{"num_hidden_layers": 19, "hidden_size": 512, "num_attention_heads": 2, "num_key_value_heads": 2, "head_dim": 128, "intermediate_size": 1344, "vocab_size": 50257, "hidden_act": "swiglu", "norm": "rmsnorm", "norm_place": "pre", "norm_eps": 1e-06, "positions": "rope", "rope_theta": 3000.0, "rope_fraction": 0.25, "qk_norm": false, "attn_scale": 0.0884, "bias": "none", "tie_word_embeddings": false, "parallel_block": false, "init": "orth", "init_std_qkv": 0.0251, "init_std_o": 0.00575, "init_std_up": 0.0251, "init_std_down": 0.00251, "optimizer": "muon_variant", "learning_rate": 0.0128, "lr_mult_down": 2.0, "beta1": 0.95, "lr_head": 0.00451, "warmup_steps": 200, "schedule": "wsd", "decay_fraction": 0.345, "decay_shape": "sqrt", "final_lr_fraction": 0.1, "batch_tokens": [65536, 131072], "max_seq_len": 512, "doc_mask": false, "train_tokens": 862200000, "max_steps": 9388, "dataset": "wikipedia_en"}
Each number is 500 + 25 x the weight over its row's rms, rounded and kept within 0 to 999. Layers, rows and columns count from 0. Numbers have three digits each. The size before them is the row's rms in percent of the matrix's.

# gate: layer 4 MLP gate, 1344x512, rms 0.22, rows 957-1023, columns 320-383
# up: layer 4 MLP up, 1344x512, rms 0.216, rows 957-1023, columns 320-383
# down: layer 4 MLP down (transposed), 1344x512, rms 0.255, rows 957-1022, columns 320-383
gate957 102:500499503469544522503469531540483476499543513475512488559486539529495503524502485496492489500494501494497518467518458479489478515498505493548493497529537527496493505494470553523450565512497497
up957 102:491527532492522515487462491483511504472505479495510486509465485534490450491527503464501509512469530510506495471464493469502505535489534466443520530490509469501514474495534506549488492506493497
down957 105:479505526509516484455531530490441504514501518507498501523500566502474484539505497475524532467471507511519448521530478476456471461526524478471494480495483468476476497535459523525499532495504496
gate958 101:529470470489498474472488539499470463526496461476515514515494495527524503498481444530553510487499496492523526536501491493524493512520486549463532571509524505497489479509526505497462512460497493
up958 103:545460569490444512543544440506469536519455505514475510473518512484532531488476519465509553490565515496492455496501490469495476534484479485497505507486491460510501483492503514492506502524532557
down958 111:515493495510464535532502475495489464484479456498502530480471491460531469474492441464465497496517508517509466495519556502512505526513490523481448519548498512485480508530439516480495492481496515
gate959 101:493481490518460524503481486478444500480482541504514509524540513476500517453495534505532478511511472473498473484470482479539489494523505507525521480534474500470488451493524496508470476535492524
up959 105:482493477481453482458488491450507511522484516500531491519493493541504517523490520437506524511489467487520507508490526498484468491541497467476540508525530482529514516531473508493527482480455512
down959 105:496510518569503490461522505477491480545471532509532524518497475528466508567527485481484473499471454549491499547517474478547446513505510440481510511501502454506531470495489478526514489482496436
gate960 099:487483527470490507486533469477494497520455531496467471513510483476500538494455492502532524514574529527552520525547475508480486482496493482500502457518509486506500475504502545512464504485510475
up960 099:445485485510507500481485503499478509485533497498457529505524461505481456493483500531514494488447517550491482544461473446555506476480473514519516497480484510521501517527506481473497482521515499
down960 096:509489541456471501518523475517512506537487478530488541513511523489514486516526482479489551510507500520476511497495468508528452496553496528504511509524496507495522483455478483494508458477512528
gate961 096:472466507521468558488501505470488518527510499450482522532506498527476490477482505527517546485506502484537498471509516526543533541497511472479527485505520509513507518525508501496439491490518564
up961 096:524502536494510514491515484511505489537516518480528502519513540510488503490468516453496520480485514520539563475485526511490486526549476486442472514502476525521464484517474489483515495465513524
down961 092:533585489488569481519510507526522443491523474550519485441492504470546528538493508472486508521486489484459487512536503506463503493526512498514484480478515545520522510482536472475532517542504484
gate962 103:492494440553483463445520493517512489475448475481484522510511541512502524508519502502516512507511466518495509481529524476489479522514507502500529500516501495560474536514517500497549515512484468
up962 100:542478496442481486492502508489474499466488495514511505480538517462436514514496495482469496507486532524470459516501481508493523525490539517510501505507515476493502506519532466515499503496487504
down962 107:527466488504517483481507468486466493413508451527528533506485505475497522511518483457483513486501537554524482529501469558478487489538501475509439517498536501488498476519480485484526525513472491
gate963 102:464520488508529548482489487524477472475483507482443480509526498499504483478509486493448501490509470532505486473502439541534515529502536480499486466513489479535502504494501497483465505503485543
up963 103:507491517484467473487515518531531508524517516542543563503489503535546500539468466518474517497502505466488486514498518503468449494526502465560491502495477499503486507481499477463502457513521502
down963 109:474507489464426476476494524502481519470491515461513487526471511520514495532534517468468477486474495503516487502501521498548519468472538477511494514505499525507495524527481511521502490512528523
gate964 102:478508500511574501471487527504494496509500523494494479462507525532499498489499491456500443481454489493497554484515474521492510514511497457484508509548479466463485516505519484521493552481478490
up964 102:470500543521485484496517468485481489466502489487487514492493508500492528513489499456487509493514483501467487511517495504493461520493514485480504504501508530522546505524508526508485517497503517
down964 100:483470455527484512509487532486476498486493460518471495490495510534473522467495515522485457492519493455471532502484508535508466539475519483508510496503535501474500485521534544512518489482458493
gate965 096:524506508494499486456531490497454515519545553469488533520495560497502488496465489524539526473486523519536485506495498468538488516529481464499537492485463516515463496513530511499485509472506478
up965 098:528481496476497509479500542515466504483500489490511557490492502475510532503493508561540496510494520473500459501495499495487468509494512485531463494522487557504485488476454587483520484454459510
down965 095:510467521495469550495481513488471514478518534526507492478496504443520499497526497517488499483538483530512502503504482526481446534452526494514534505512471470478502532509483486503489480491521522
gate966 102:514482481533491508483504467557495473524480514478496517493486472507495526519490490537537484514526461491501508522554511475498516480576528496515492541459488491507514504527472466503497511463531481
up966 104:473454480494524447476495465484474501476495511505542492468497494502512498504543493518487521506492566502504491517481486505480514529469472491463508514535520533535496466528523459528496522490487512
down966 105:503486533517497511488493504504512519536493472461483452502483513525494475483512512528508514504499519482480527520517512501485479540486531533535580514472490477487508431487467503520523480509532443
gate967 103:524528527489487515512514485484524511526535485505505514492485481519506475487549491485511494504460450476485496521523458457530546475511525507484505499501516525490473522495511515509494516479527515
up967 107:492487503490535504496509528483498483526486528494476496495538489503512490515510496530505491503513488487485495508524539479507477485519500472485462514506492471553491544491504495511505491481503483
down967 106:484476514451510531496489460506526524517497551473493517556540475482513535538533528523508480487522451491468484541518499540517456483544509498450511521488535515500500458524550488530492516489513500
gate968 101:488505482483497538468486489490515489558513510504506539514465478507491486487518543502479461480522503486496453514523519511504496529546499482482505463474488507536495513498525499481482483505476553
up968 102:498496499503502458483524486482500488524481531501506523496450507493514530518531495469484511514503460523491559516509436506450518503530485505529540573491533535511456479475490494552485519513515472
down968 100:524486480485495448515518465507470499474524507496508507478501473454480466470496520492474515488494527540512503481573511526490464472480463529500520460485534479480556465488487475512519531510497499
gate969 097:525501495494554470534489503485506480503511501506539477537499521492517499461518516516466529477517508501533493487480536471472510510524526502509523466501510499535505556511525503506492560486492443
up969 092:478496476530501485453517518475475492476492525476521533543522490510485526491506492516522542507447499485511487513460521513519482477521464521505445504509540534538522488530465526479523479524491492
down969 099:503468513503506501502502505440553518489481466518493470502446524526505497474502483518501485536493492494521531512471517499525462496514545500537498478494507516485493527509496492527498520529490477
gate970 098:538470469497504506493480490509466500475503564503462458500475439484492519473489462511517523480470503551511525515552481501542519531508481492512444513513488530473508502513498439555536499493526522
up970 103:504461514490491528499513460506525513471504531552470512495492482497490500457517488525506561482456461517493531515546496471506543518521516472459489472480509495505482518453464479504493527509517526
down970 087:518546542522515515530516478480459513514544526542454517494496489501535507493489477538526489507462492526491550484516469506516522454483472484457530504474509472489509470499515492520482519551518520
gate971 097:518479489511489460507446518527494495501507523517507518556504533492520474520482519498475526454523510501543523504493489454467462485476462480525504494514512460472519496509508492502510523505524473
up971 095:504513516520474519463555492495501518518504486472509473533493549537490546538518506475514468535500464511448515480507495502516514520498502486521509476480492531515490476583498494480503482525520523
down971 097:495497501468461517521554482468513502507458513483476532486518456459484438484494520460481502562490518484494535493531495496478475531498538522500519545488542490521502524467457498471524547498538540
gate972 096:567512478551527497496492513486510471564531508505540458482491488504471511429491455472575479551520468498546460479478506497496527499513556520487500498525488515486497463500502490497499513504527473
up972 093:515476504495464524462498500521549501540473523498539475517482482504487485483512497482518511473468514524549521444499514477471529474568551472480468472496462481540471521482450507449453498505547523
down972 100:503511469549488477482524497492494508526495500501500514513482526486505498525493478516508486523485542488492544514534474495468502507466487499512471517503474480530510508473504450490476529532511518
gate973 101:511508514566492533493501498518501505499470518496485498541553517500522497453480468519488520478522513447516504498496532507521510517492518460468510522542526535502509485538514502498490507536491522
up973 100:508450499462467468478522471467501496497515520478500520488501531546470431529521462469462519526470528496525493491484511527486489493501515515513547427493459525485505515512511523526504499499510506
down973 102:488500481505542503480498457491454477513486481472511522455515516494517472511478497470523500503483500500524447545491527582467547506503528530485515479497493499489531523457458486471497520463499495
gate974 098:474554489499507487481479499478523473519480505521513507481503452492509526477499484498437471519500499484509510533535513468501516482463557508522510473442474507492486515487473533512466493502505486
up974 099:472474516491539490512524502510501521480476488482517491488469491541421485495496530506503492473468475499572511445493505487465483485452486490507550475484484453503518473446453491505509471502499507
down974 101:482491499486484460465506493510462516527518502486504446507491490502468494508514488514518470485496493491546511506476506514487469523486487452504481527529495486536489491481501514461494486536493521
gate975 103:499501467504453570474525515536502540475536490457518508468464513505457493503551518534452508534469469514476507509519459505522476493467494497520573496501488501506533494489508522483526484449483482
up975 103:502473516524528491506558515481520491517504502494536519465512527480465518482500471509464475507498497480513519510465536483503540500485523480469511503481464550522502456485509489499466503483529501
down975 103:496546513480547460462536500505480536498473510476533504504481521457500481510523509521468490496475546503509537494495488523492494518466512494467491531489501520500502567503487436538483512453502512
gate976 101:534494517481514477568444513461496507549518522476508511473527487472546490526453525505469525542522503507503500556507510512467496509548490515510492487469539453497544494484488497484548506461494498
up976 099:503450516503525501531526444502494508489432512504444464474482513478470498490527495532466501513558452471472486514521531474516500466463536475504517513474493493528504478506477514485469481483509486
down976 106:526508516514468546539451487493510501539507505492477479487525503468512528522511555544444546498501481526510496492497428509476525500473495485506468557543486510508492479498519542490482483476524503
gate977 095:471521495488527481466500498519493477481481522496539483507533505472521501459529500478483491499525510496511509500464514460495491469480501500441491484485513474474499501506462485503499475485513459
up977 095:524471489483547510485500533500512472540468518518533467429515521467505483478508485498497489520535476457482464472488459497468453498514537549503496498470498490485525493503505496469499510423536508
down977 094:508496488504531474534480497544507512505527469496471535529475511518504460495481463510518510528474467555485535467495500495517488501542507452528522493521495501548445525490519495477510500484481512
gate978 103:470516451512502489497507489521494447475484480471496515469474465493449497502516469487485513531486504520492496527530548461481501488503504473532497466527503561494519464483550500520454515478514506
up978 103:500531493462507497513460471491475530485548514475528532479498488491530518469468488478452481527510486509485514507552481520468494517476478473471499479517519484486504501509517498512496519465491510
down978 102:514550480487505504508472474459474489513529497482508487488481480459506484483480493477492497525468522516487489478497485458474498504527497465487485470500508546467542496467560526512504506528475482
gate979 102:485525424514523511490518520530483523455443514523489492469475488484532508480538490492469532537546512511509520486495551498495506488516486530499522489513543522554489534489454481521514571488529515
up979 102:522552511476488514512528466545506523457505503522524500505519529481499497491524527488455527474475546491484525497512519568550515487511502499454468526482504516514500474467526490487528491513513476
down979 104:526527472492488519500451505441518526493491490460525474507508547471538522458496515478465456498467471489496470499491494530496506482501481467509511525509521479497473518505484546449485478448545445
gate980 112:480484495481491478526502485553479530473484495517501529469527472457512531458531503534480513493486491483468465519518515510504490516500540503474499518502447500517502507530514507502512476488473470
up980 102:504520516526462488495508443456508533491512469482503469498496501478485490490485538513512499511574493521522488497494476460503526540515459464491509477461528500491528517532456513498520516479468510
down980 099:535522533463454490507468502519523504514525487509458508512516479477481519487493545522469493466498524525512478459468522542555568499514490473489486492512467511503515525511477519516505480513516526
gate981 095:474505504496494510485540495489504503489504510526509481525482555505448491485545492521536505520503523542493496508482493512510500475509498535473507507499518500500489486541537527491530480511497483
up981 099:477522469467465504482490489466544485528512513499505486514522489443551479512498451499462547525539474490455434494504505458519489482503500496530491470508507528502508527493475507494531513518552481
down981 105:569477499483476518474507549547527515475522541551477521492498500527440477473517531529521481481525488486496490484500495502488501439467485500468481493501466523497520443496537487491530492530526507
gate982 098:509498504550525519501484514465532501497473534502530504507473532475499493487527491518530493522483496531482508465507458500499464486502543529507520522499523538425531473487472532508518504528499487
up982 097:484535529519497503485505493478510499505457494489526483458465408501525545522496519466519521486454500520507487537537506493503512524479455566498495459460521464497541498517489460489516517443518507
down982 103:460496472502515540477511490533507503472460472514506520513485478520511458495464460491488496507475508484497499492496499498508492542505486509515429483526500487506519520518539508507513453504522549
gate983 098:523480501460510505544535518474516503519488505478448540486493463483512505498470519537470493500527530513511513524504472471513516480500512539513520518516491501469464524549497520488495495504491469
up983 098:528477516513525474502468495538536491499503480490464530556528486468494522493520535476515512466476481480482494520451496473511551510523485511512504528518511471494457493528480478498479460528471524
down983 108:488478518474483487516450519483519476521533479483512491524503475524474528558530549520481493480466488504508496513453510493482515510438516516534503506490474475471514514501502532541441474519494504
gate984 092:550477510488495505481499495481474525482502484538499497505490541491530527481487452510519547490516501487506449506479501512474482503502558509483499538497468529485448506526484514561518517474525483
up984 097:473491488501528526484501469488479524448530506483532500488485498489489455512493443449509496515512535530515482495496515529455521509521461466512495492447522486507501539517487511479506538476444522
down984 102:464483487511528489518438473515485486481505517487487509470494492470553453517514524505558489506498496542495531474531511533473497506464509514486510567496457482497493468507453510483524543511494511
gate985 103:528497527536512489459524459491515514449494480522452526496472549490486534498505495483494527526515479477476507481512484477505482489471510525478500497559542472506492524493513529495480510426507494
up985 102:518459501478480482556462500499534522504496502474519487462501538498531492511460486482511501491482432504514461478571475510492488508483459469465535492518480503485568472487550530477539486491505518
down985 104:458451514520490540531513459458512464477493479520537510487502526508471520524488566524495460481501444526497483499496513483495529547510478470481495506521500527458457488522551519455526474504520524
gate986 098:519466491496484425551525521498509533426509543502477529497480471481506467523479511532500541483481521482536483500553423488507450492503496482521542504495506480521452535495525493531491461461519499
up986 097:506533500545469455507467516563456507494534506507514535480522508504559470465536515475534516479505527494503528522496514456444484463477482493505490497489504536462507499504463521492479488505481510
down986 104:472512508465510470542472480542503509509490466531524490518530477521532521531507460524515498481493530506520483487517575508505497497477537510470469531494469516499497493527491459497551501495527511
gate987 094:504530498529546465478464540500456472434539519468462494514499496496481506541492485485518517514505464530491491528518481515501534508505507503494488504477520509487455533526513540530524493537451515
up987 097:470452440524429455534483459537483498500522506464485509474504483518438473541523489508545502503484447448497503473486496509482515493503511525482492493492498483464450518467518480484471499507483480
down987 100:495557508503528501489489519510470530512526508548494491531459506462488505573495447469446507513456511586502497490514510487508482480477503514478484497501519505521491497504503497573460510504488458
gate988 098:516490512529506508491480494471477511540492476519509533481513542458538534512517456497491469485531486471528510515493506480476523468477497520502455520447474490493459483532476529474512493476493490
up988 098:514507527463514492540503518532517500499500509513493521527469479464508539489512476535514470542493479477482477470470516542531482500476481514517509520525476509520487482455514515477452507445527517
down988 099:488496556436482496496520509537518537517452456447498524521494525469458533466504504490567519524542491503521520492486494468530509509480503541524517508542495475492473442454481495538477497492463512
gate989 100:503483478521495496547498486503503542498501529456529530503517518513495494514486462458487494547503492520494483491540453449511493466498530512487549549520460519502495534494481517465502525482492518
up989 098:529470449481489485528490538497496504502516530525492486497531479463515492534470493518525500529505488481547440505500477470528470526514484506462466522482495501515520529490498470474489521524512495
down989 104:532547496519501504492508491501482495489503494471454561515496492475498491531538466470499522471501503518505498528483511528487462517548510422492476497532484509498520472513490505528513514479477525
gate990 098:491508504486503491498532495445525493497487446469486467496500552499503522533575489484460497517539498495556473476488493479505504511454479488472531487461515514491529499471504529500520548457512503
up990 097:516471468465490493504491497522523542501485520558551543526461472496479488479520510510485478480493478484567490517539534482514458529524504557495500523513530503533474481529534535493509442542474502
down990 089:536522523465482510489482499498475488506533492501540545501539513533486509522507517497475461487525541518501505481491506432485542507505510530479489545521536496510488494528493527491494511491503520
gate991 098:486509499468537511504509498486478520506503483512469502492526476480530531478542527464506461507548526469546440498485541481540503470521555527476495479504500485510474483508527501496475494490492497
up991 097:524492454518522498510523570528500480496460499500482495478488527480530521502504523511473502484492465475532494528519501525501509462491455484528511466544548452510475533468499510509534483508482489
down991 102:501440501527500507517507501519540529476493488495453521506519519520516488572504519526535483464490510494508484519439534514484541491498498537503479529489480504539473502538485489474502495488515517
gate992 100:532535502513435504505510503509458495471514521497472495573518510442493500541538451496510492508505475509534497486486506475536536517544532480486473491543492509498511509494520492529503523451526521
up992 095:452525478446514516522511483530506489498517475453501488483498539531472560506514455521512476537491452483505517519487518517466448492479533514517523539463458499467477511468506484518477440493477529
down992 106:529542453506516475461520482523495475512511520513485525500452531489498519528506493459509504500463460511477468490551513514475465500511517472498513496503467516468490478492501523484558501547491513
gate993 135:513485496518503507530503525542483433506493521483535477573428520472495485532505519501549542476446505473549469514520538530510499519489494532464478464506512464453496459486531497483498507523514514
up993 088:477509539517491472536474531548499464489535494509521505550489468526541502510486519535545522493493462493522520507490512547474479526481490528490520528515537508452478506513500521505508456510542516
down993 117:495508449482497481486508468484477554504491491500450518470518489520484516436508513497441471499529554515452502488490483478503529507527486459502496514504490521550529510516498522501499505503498464
gate994 099:492524459517497489518531499496516480520511485455472442552503509485459481510514493500500546544467495528498490503489539516521515483518479477498544496480494535501465503489481487511509529503514497
up994 097:506502485520584481467523470469525492526506471484491448547524530511520481481479483556464508539499534484479507513492530533504478515526506479522518555529458500532523510530502480506547518503446551
down994 099:505493481509517521483487465515459499482498476508516527510574488487530478503446522487506450523516430488491540442460511540519476534484489494490523509495484519493542528497497466503484543520485494
gate995 097:464470556493528482450516484433477508446546470501503537557525488464485506491491509499517535501504475480474525476499486482489545491525538504511519548517440542464504491479506546516503497485501501
up995 101:459501430551503505508476495490516491522499492530515480491499474515490515453489512546525493528513430476505508487470505502498488481467481503509487495492500540519511475451505482516533511471526483
down995 099:498541500509484515520492476472509489497531504514530473520461466476501492526478490515515503488476494502479474469537550462466508477504525531520504500492476495494473490508564523483489516504468519
gate996 106:489481476509494504489492509506500500484475487483490471569452510487471542466541509533508462471471522515475487527487527497464487496515518476491473511529458462532520474537503517519467500521451519
up996 108:530468508443496503524480507491511506560469492497476504523504487504466578514503517452518488524494504511506488542509502470499480513507474509509520498504497455498508455514511544439439519490530475
down996 103:571490503509482469485519500519500499489510509518458506497514486476488507509493496502493467490453529502483527479498518488504504510471449488514476516530527516503524449507479474529515512539497508
gate997 099:499523476525484482492471481485515428494489526519497461517509508473472486475488442496484532479488458589500523487502497475489497491503525515480509519484513498507445485520499511541500509518503519
up997 096:488520466468485489529545484500478511508511541474491514529470555485507540485494503490524507462509496515479494524502503518556522521478507475508536504526490553512491493500559480531524508554441480
down997 105:513503531511557494499549510494496534503497520476455487492489501503510514472480476504521494491484496502477463560528463488510504496516507490521483508490445509531478502551511479515501547500466478
gate998 091:471530505463496493510495510499495502529517491474467513505532536481477505540525523513490499458522447490547505497506541456476525533468527465509499451448533510449530513492538455503527506501487542
up998 098:502475488519521503478467524494485493526498503530524442484502491477505453525510451547516506520511465500449493498502430520490477476494517517505548510545460493517479496543522510539481451502494481
down998 086:499506509524509538511552571512515507475484480535504450534469522490481482516510495517547516495509508550510488558520521477518500491498506532498510491545458582511518488478513488560526547450528530
gate999 108:541477407519512537478507495486497509537500508506503472500457489445509493510482536502516516477500510457522491532515480477490433453491498497501463491473493511489518523484496505526456512492500506
up999 107:483485472469430540525523540513468475498469470552500518514532490512495518502479516496496484466528525503523447528489514484500472480499521450518456478517507440506496486511532498516503478484483544
down999 108:494461479478453503487507493479476455537573519517523496495506455524531482502532513513455518534517508493523479544486466498526548505480522486483501514474540500495496539536502499530480502479518531
gate1000 093:500500519478479510512520510537523473495534473530522526524499508514488506508499487492523538497471544507522460500472498494536472483484480488473471523478492467518494510489511510484471563471545517
up1000 096:482555511501521527503504510521519473505548468492502527491528468488502494474475487487481537498540501481519522500503490497477469480496470494498525516496528480487490520467521543466524517493468549
down1000 095:479489527539529470486484472495476516515494504531525528486541506526505505539509484485481533473511541473486550519514466496505522496528509535488512477465498524494433457508475516503512524510491485
gate1001 098:512483488487521536497468492521529524472477506470489514468433527540501510494475497487465462456511510522524482487518526558510524511462494532505468492504495478494483519498460485508525513494511489
up1001 100:486557507501510513499467485548499538486478463482526523502484471537522508491525536511480495504473468497509475518555510565492500529472490471497483523497462499488525522528447496492493546464501512
down1001 096:522537484445522521468458473467495478461503526484519540494522510464513504487506510467503486466490463527494452485528490557505516526504484510503458496468487522493502526570486504507503513510490505
gate1002 103:511512561474466537463481523485508532490495514479480536495516543536502534501533542509536495499539518498506488503525472495518444520512484457472500519472452471466541509520521497487508488515483535
up1002 101:511469529499468517498464523507509539504484510507509527499498480526522527482542518524514461493472534482485474492526465423505447514512514509509519509494477480501501451488573499481527491513486526
down1002 079:485489495505479473463504497493469525495544501501493516493483506496500494476489489487464506526461453467493489493498489516556509499457480463488498501527538482484480519497504523486519499509492470
gate1003 101:542508482518505518540498532487480440482494523481478470517461477470504504531515501495465486514517469519496454510469474482499476466454488443512468533539505528518511472468524552502453509513532458
up1003 100:498516488459496536519489524516453502514499435487537494498464459487548511483527483461464462491566515499495557519531509457478490490506491497547520577507488500497557515474510526483449495491503450
down1003 106:515492478478506481470512501495528495520487482520559478514514513490468480474476505454510483502496494473549533525472478502527435446538477480463466493485539527520519517496496558505496509486525451
gate1004 098:478532524476467548509474495471539525496494534529452492519503493514509480522447463491483494503511500519537517480520504463473483522487486482454497505483496490537487490564458449504483491463472520
up1004 097:475466508484487468504515441479472512503522490466519536467457532499525525491526485515476510483475493494516478502492526502524548493520497495524486526503473526469496521545498542482518499509483516
down1004 096:488522513501468466475466492477516504507511513485498496494505492508544506488543525504504489484457490495489518455508523515464504527489482495493507559520460467450510467533477494498494502493513467
gate1005 099:491512518489460525519545480513457528529505509491495523528503477474479514494525514518467495488498556516513463505515505494513501482504488524485492527515523494489526494466563510537455496461533523
up1005 104:487540472482522500484451534471479512480506519533489495516469504514496507490542530539516502575502527486488497498494472529488489476497492547542549439475527554472521518498488527446478527506476445
down1005 107:468502533516487491500462504496467544478514474513501527496526488520454472491525472450484482547462512513528508497533469506501491488514476520490502470465497513496469480498508519555453492507471496
gate1006 100:523528504500474539489475504499544504484471498486485495501494519566530508532485471519476485533507455485470550500533531494517494493480480521503489500550443537497559466521501525465501511509525472
up1006 097:481522520523525450505506486541507515486538471522499481508454447499511519452481521510532497514515485504505523493527511526531512509494491531489521481503482519490464491523492508505523462509482424
down1006 105:502524537509476541469474493472515489576486467528481508507483481524492508474481510465516492493545508494501473505505511487507477473533491498511514550505512461547512470525461479503485531507519482
gate1007 100:501527496519506503490532523481528501534524485480491455450488546509469547529499478498512535466504487472495466505514524487507503506486537480489466504527466511518452483533485477484516478506519455
up1007 100:522521523510511532488507490539434491489527452478471518501519523524506515496501510506526463528526479519534480511488490527524527493502488476467494454460474479504498473504482534472531491499497538
down1007 103:493527545474520487494523509500455479534534493501524511497514484484493524494516528488491497508555499490532477475485501586500516496496510514475532524471495498502493496543455527487509530470517579
gate1008 091:527525502511535478474490521517525499525509525513524483498460493489537519476514517522487463450472524492545520512528529488477486443508516515497525529559529479512500476525493497476486497515514511
up1008 094:473514495497439523525500533486465519510493507550480524473514526489481518520515503490495497521493437508465495490534515457499472499499493517534516521487479495507496495496517538490537500503556446
down1008 094:535488501531483512483456514491482513505514471525514480475479548509501486493525465503463504527492457475494545503525505459505504512500526499519515488509507478481534486489544535506468516496484464
gate1009 113:467505502514481520517495498496538510534500540514503512488463478527460526507497488498478490507498471508497489491500533493485513520484505509509538479517420529507481454511547525477483495540511476
up1009 117:531497460462528498512497524492490465483490454477518481532545523487507485481485477516517517498507488488526505513514485519522518515508494548499506482461543512505475486485460435482518482472494495
down1009 099:499493515501477504462521509450489478487529495531551509472466455539505514525500491507504516474522483513513526514515494531558494467538520494517547458480535514507513504496514492481509488508499513
gate1010 103:465486468506474466489508563517509516523516455506525436528506492527481515531507462483466469527524487518474477514554499480476527544512495554502452521478527509551486515518507487533547557449493503
up1010 102:514498505500493486541486511518493510498467476476479513500533512478553486474449462500490498537552477520488492471507515444518528514451482503483499448520520466514519475507479483504446464503493510
down1010 102:502454498482520511503463493499493508512541500513516489461527485515505492472426485512506510548498488544498504469494552516538483523474560492463550478541497474503524483506516487453465492547503502
gate1011 105:481447527499526500524492459507485514499439549487474518469508544522495508514476489468518480449493473528489480462531513473504509472500527493466511517560476505481461491493543523509469514458433516
up1011 104:495502526512537498497502510508501520503500526499508523459486545536515503507504483521440501522477511492468505490489500444467504507489498517504466524468493496508507530513493508483498502493535486
down1011 107:506483521520508460480488531486523468529494538483500479475467460508490500550501494529507511503511453461464487439538502505528520515488494513526464520470519479503504501530473496489488503518496499
gate1012 097:486461482517459416476508527464554504499462481494471518483464478467506491536479449480544532501503517495458467451503512486538478485470539552507473472486511479507496494516447506519510505527505503
up1012 095:512480465535472520473493546536485450487485473553496520553511489515493458520451458462516498478498535495461500539483498512457489489537504509506489542503493454480542513499514502542468514500488483
down1012 099:482519493462476471500516527448461502535520520547491458474500465496486562507510467458466494518534487442516507518533516487500517541493509486493492431511509509498465491530477532503496509504469512
gate1013 103:523516515516506487500504532490524451538411493560539502492494470469523485503489472542500516454507450502451529521463474494542457483515495540482466547527534505501507516502513478493525492498492469
up1013 096:508485554477504525503482495473466537502507491504501547504488490496511516491522500513504494515476471493520485499515463537476523467515507488524542466516521484510494523499513491542492502496475522
down1013 107:517543489520533555537489499487511516550497459550491492544501519517493491461530496508530497501522510508461503508510524505489496452447493461523482496515476502516534503532500525497531487490483513
gate1014 099:501532507515504475537454506514508505493508496502524534548517481479478545475501517515515467529506456503526499466480495511462509446543489547465453482481508516507516479505511543487527510534495493
up1014 100:505546523449477516509482516496501522506458470499512518471510474514531495486482534455442508495492511519508513491468474502474480560501515452466509513559502507477460495479501504511468500503478529
down1014 094:506493515509520541490544512524543505487489576513520493511509518479484479504500505456497539518493472486459449472534489508506484491470486521471505499523501513484497541467477445528517512511491494
gate1015 095:498469441548523539509506543513479501550554505523498532485486512511502484476517505489452471494456513490485501506473506501494457483545467500557477511521481504545535548492518505505492515462488525
up1015 097:533481517528493506472516552523493483491521527515509521509496501504515474482482498544445444493491516475511524527487531514517528502482511503549454530492484513490475531501514516467499499460473464
down1015 097:504504497527532503506516513497511511523525531492484490509461472488526463510467463532496433481504512453497498516529545534515473453488477459519496517497513573526453545482484476487541446458512492
gate1016 100:532456517447510484515466514503472514486502460482511503532523488495501483486539461483519548469510511464489483500466506508521546541488493509510453511537511528515535483522503520519489512493550477
up1016 103:491496479492456536487547490537475506509515509526528498486532529461474496451549443504499495480467485474516503476463472525523528523530484528482498536506489500513502452498503484495506496485531486
down1016 101:506469485468507484490503491472504509494512521491499440511493487478529486492500530531519484499479485476478499491499496512488527514549466496497463515536506480512506535462555518516495499497494507
gate1017 100:480542488527510528527512477488464554495493456508505544511411479501481526495577501472505452485541496504541457481496479449546515462505545477467460514510481437511536546549522499496499477492469507
up1017 095:529478506475492503505497498450487498524513477485494486499527489480502464492512550502476513528500500469438513521459509509483479501506496533504461473470465530464513465497472521501476498521478468
down1017 084:510518501431457465496515508487490489476498501468495501460508476517512483511530495489505479523503496478509477518503479523499481514500493512486546473529475490516493546490476509510531490485560512
gate1018 111:487497502537515453485543508496486465556535515508548490497496516555481513521542499499495494475504446496502526482509486482482496497503494520513559484472518504468529499527516532505523506524522546
up1018 102:528496477477486515483498507512502484492470469471458531504464463462470476446494487502522528487484489508519519536527499494511515502528490498531538523469488485460510546502516470501515491505492505
down1018 098:464548511527483481459491521502481473507488523508515529506479498524447536541499496491506523484536517480500501518456475484486477494484515513497488488492499503514492518517484502480545528448528506
gate1019 094:478503502501515470499485487523529476436480482450459501485463470496482491488508485459505504493495500536500492505512514519500476499496529512498522479517498488503475491498478496512526495498498527
up1019 095:523553510474525506488489498511554533495536502513488485482497492491512480485500527503559479519501517524526484505527495493521457481533529457495495491497523512541501504521481502512534487527478513
down1019 098:515494550512513491520495441511523495498504502469486459510495496457519489524480480505530495514471511495545526499489528515524496507484495547499525506469515528495459493522515498501512491511517528
gate1020 100:514534475495456502477487477505510506438513538480496519481462440507520473553498454533443489473514490478547517496518477534464501466495554520447488518521488497528499474498546484454521515488501542
up1020 097:485462475530495483506529515511515488552484513487526482480500548484489482544540544467486490516503490514501549499495489495530500469504518495495551512498503470518529495559503538488528526481516489
down1020 098:518516480510468475528441512501509541561529502527519481507522538492469501488438519499486511477507481475515486507497466462490515496509514496477538503496509494486515482485500520485476500453453555
gate1021 102:516498489510515481480505514508507498507550480533511507494508529523481491489505476530485498497546504502512494517447470476504532508464507495523506521542539503507523503498493487509465517468477496
up1021 100:523537565493472449491529534462482494477483513517523514523506526498507509518514502525441468473508510480519502513478503509514499505519461544487520508488457489530491503487525483539490479484549534
down1021 103:487487479517499522469517473488471484519512501515481506507474488505528519492530517503455449467450497474484468514468513482510480527492484534500491485475485508471494467536496463492481524500540567
gate1022 101:522529492526481500541522529506523512508551467503469514515493514517414496550525527495511512526508554507468490498526500536471459483486491485512503510522508517502519498511469479483520486516495541
up1022 102:511496538555527497497554473469484489530502502489498528557546459486464521534477546542491515523521515544514508530501481522495490451487448469535468484501468535515527518478461447527531517493482520
down1022 102:506513453454523481522492471526525497504516480508493539488487550458501524501523490519524543491527534500527492459478521498527493511477499472527470480507483527513505497455488529504516517512469517
gate1023 098:499499514505454504464464523538506470523486479518500491485459572500518480482541487495503463530503526515491495453537507536512536515476532457520535511500479523460443456479519537471497517465491489
up1023 101:477497497539496502432480499521504471535485530533494508506505507449502510509443455475499532506488489506524529563520503520529503492499496507481517482478443518489470471503519499477484510449538510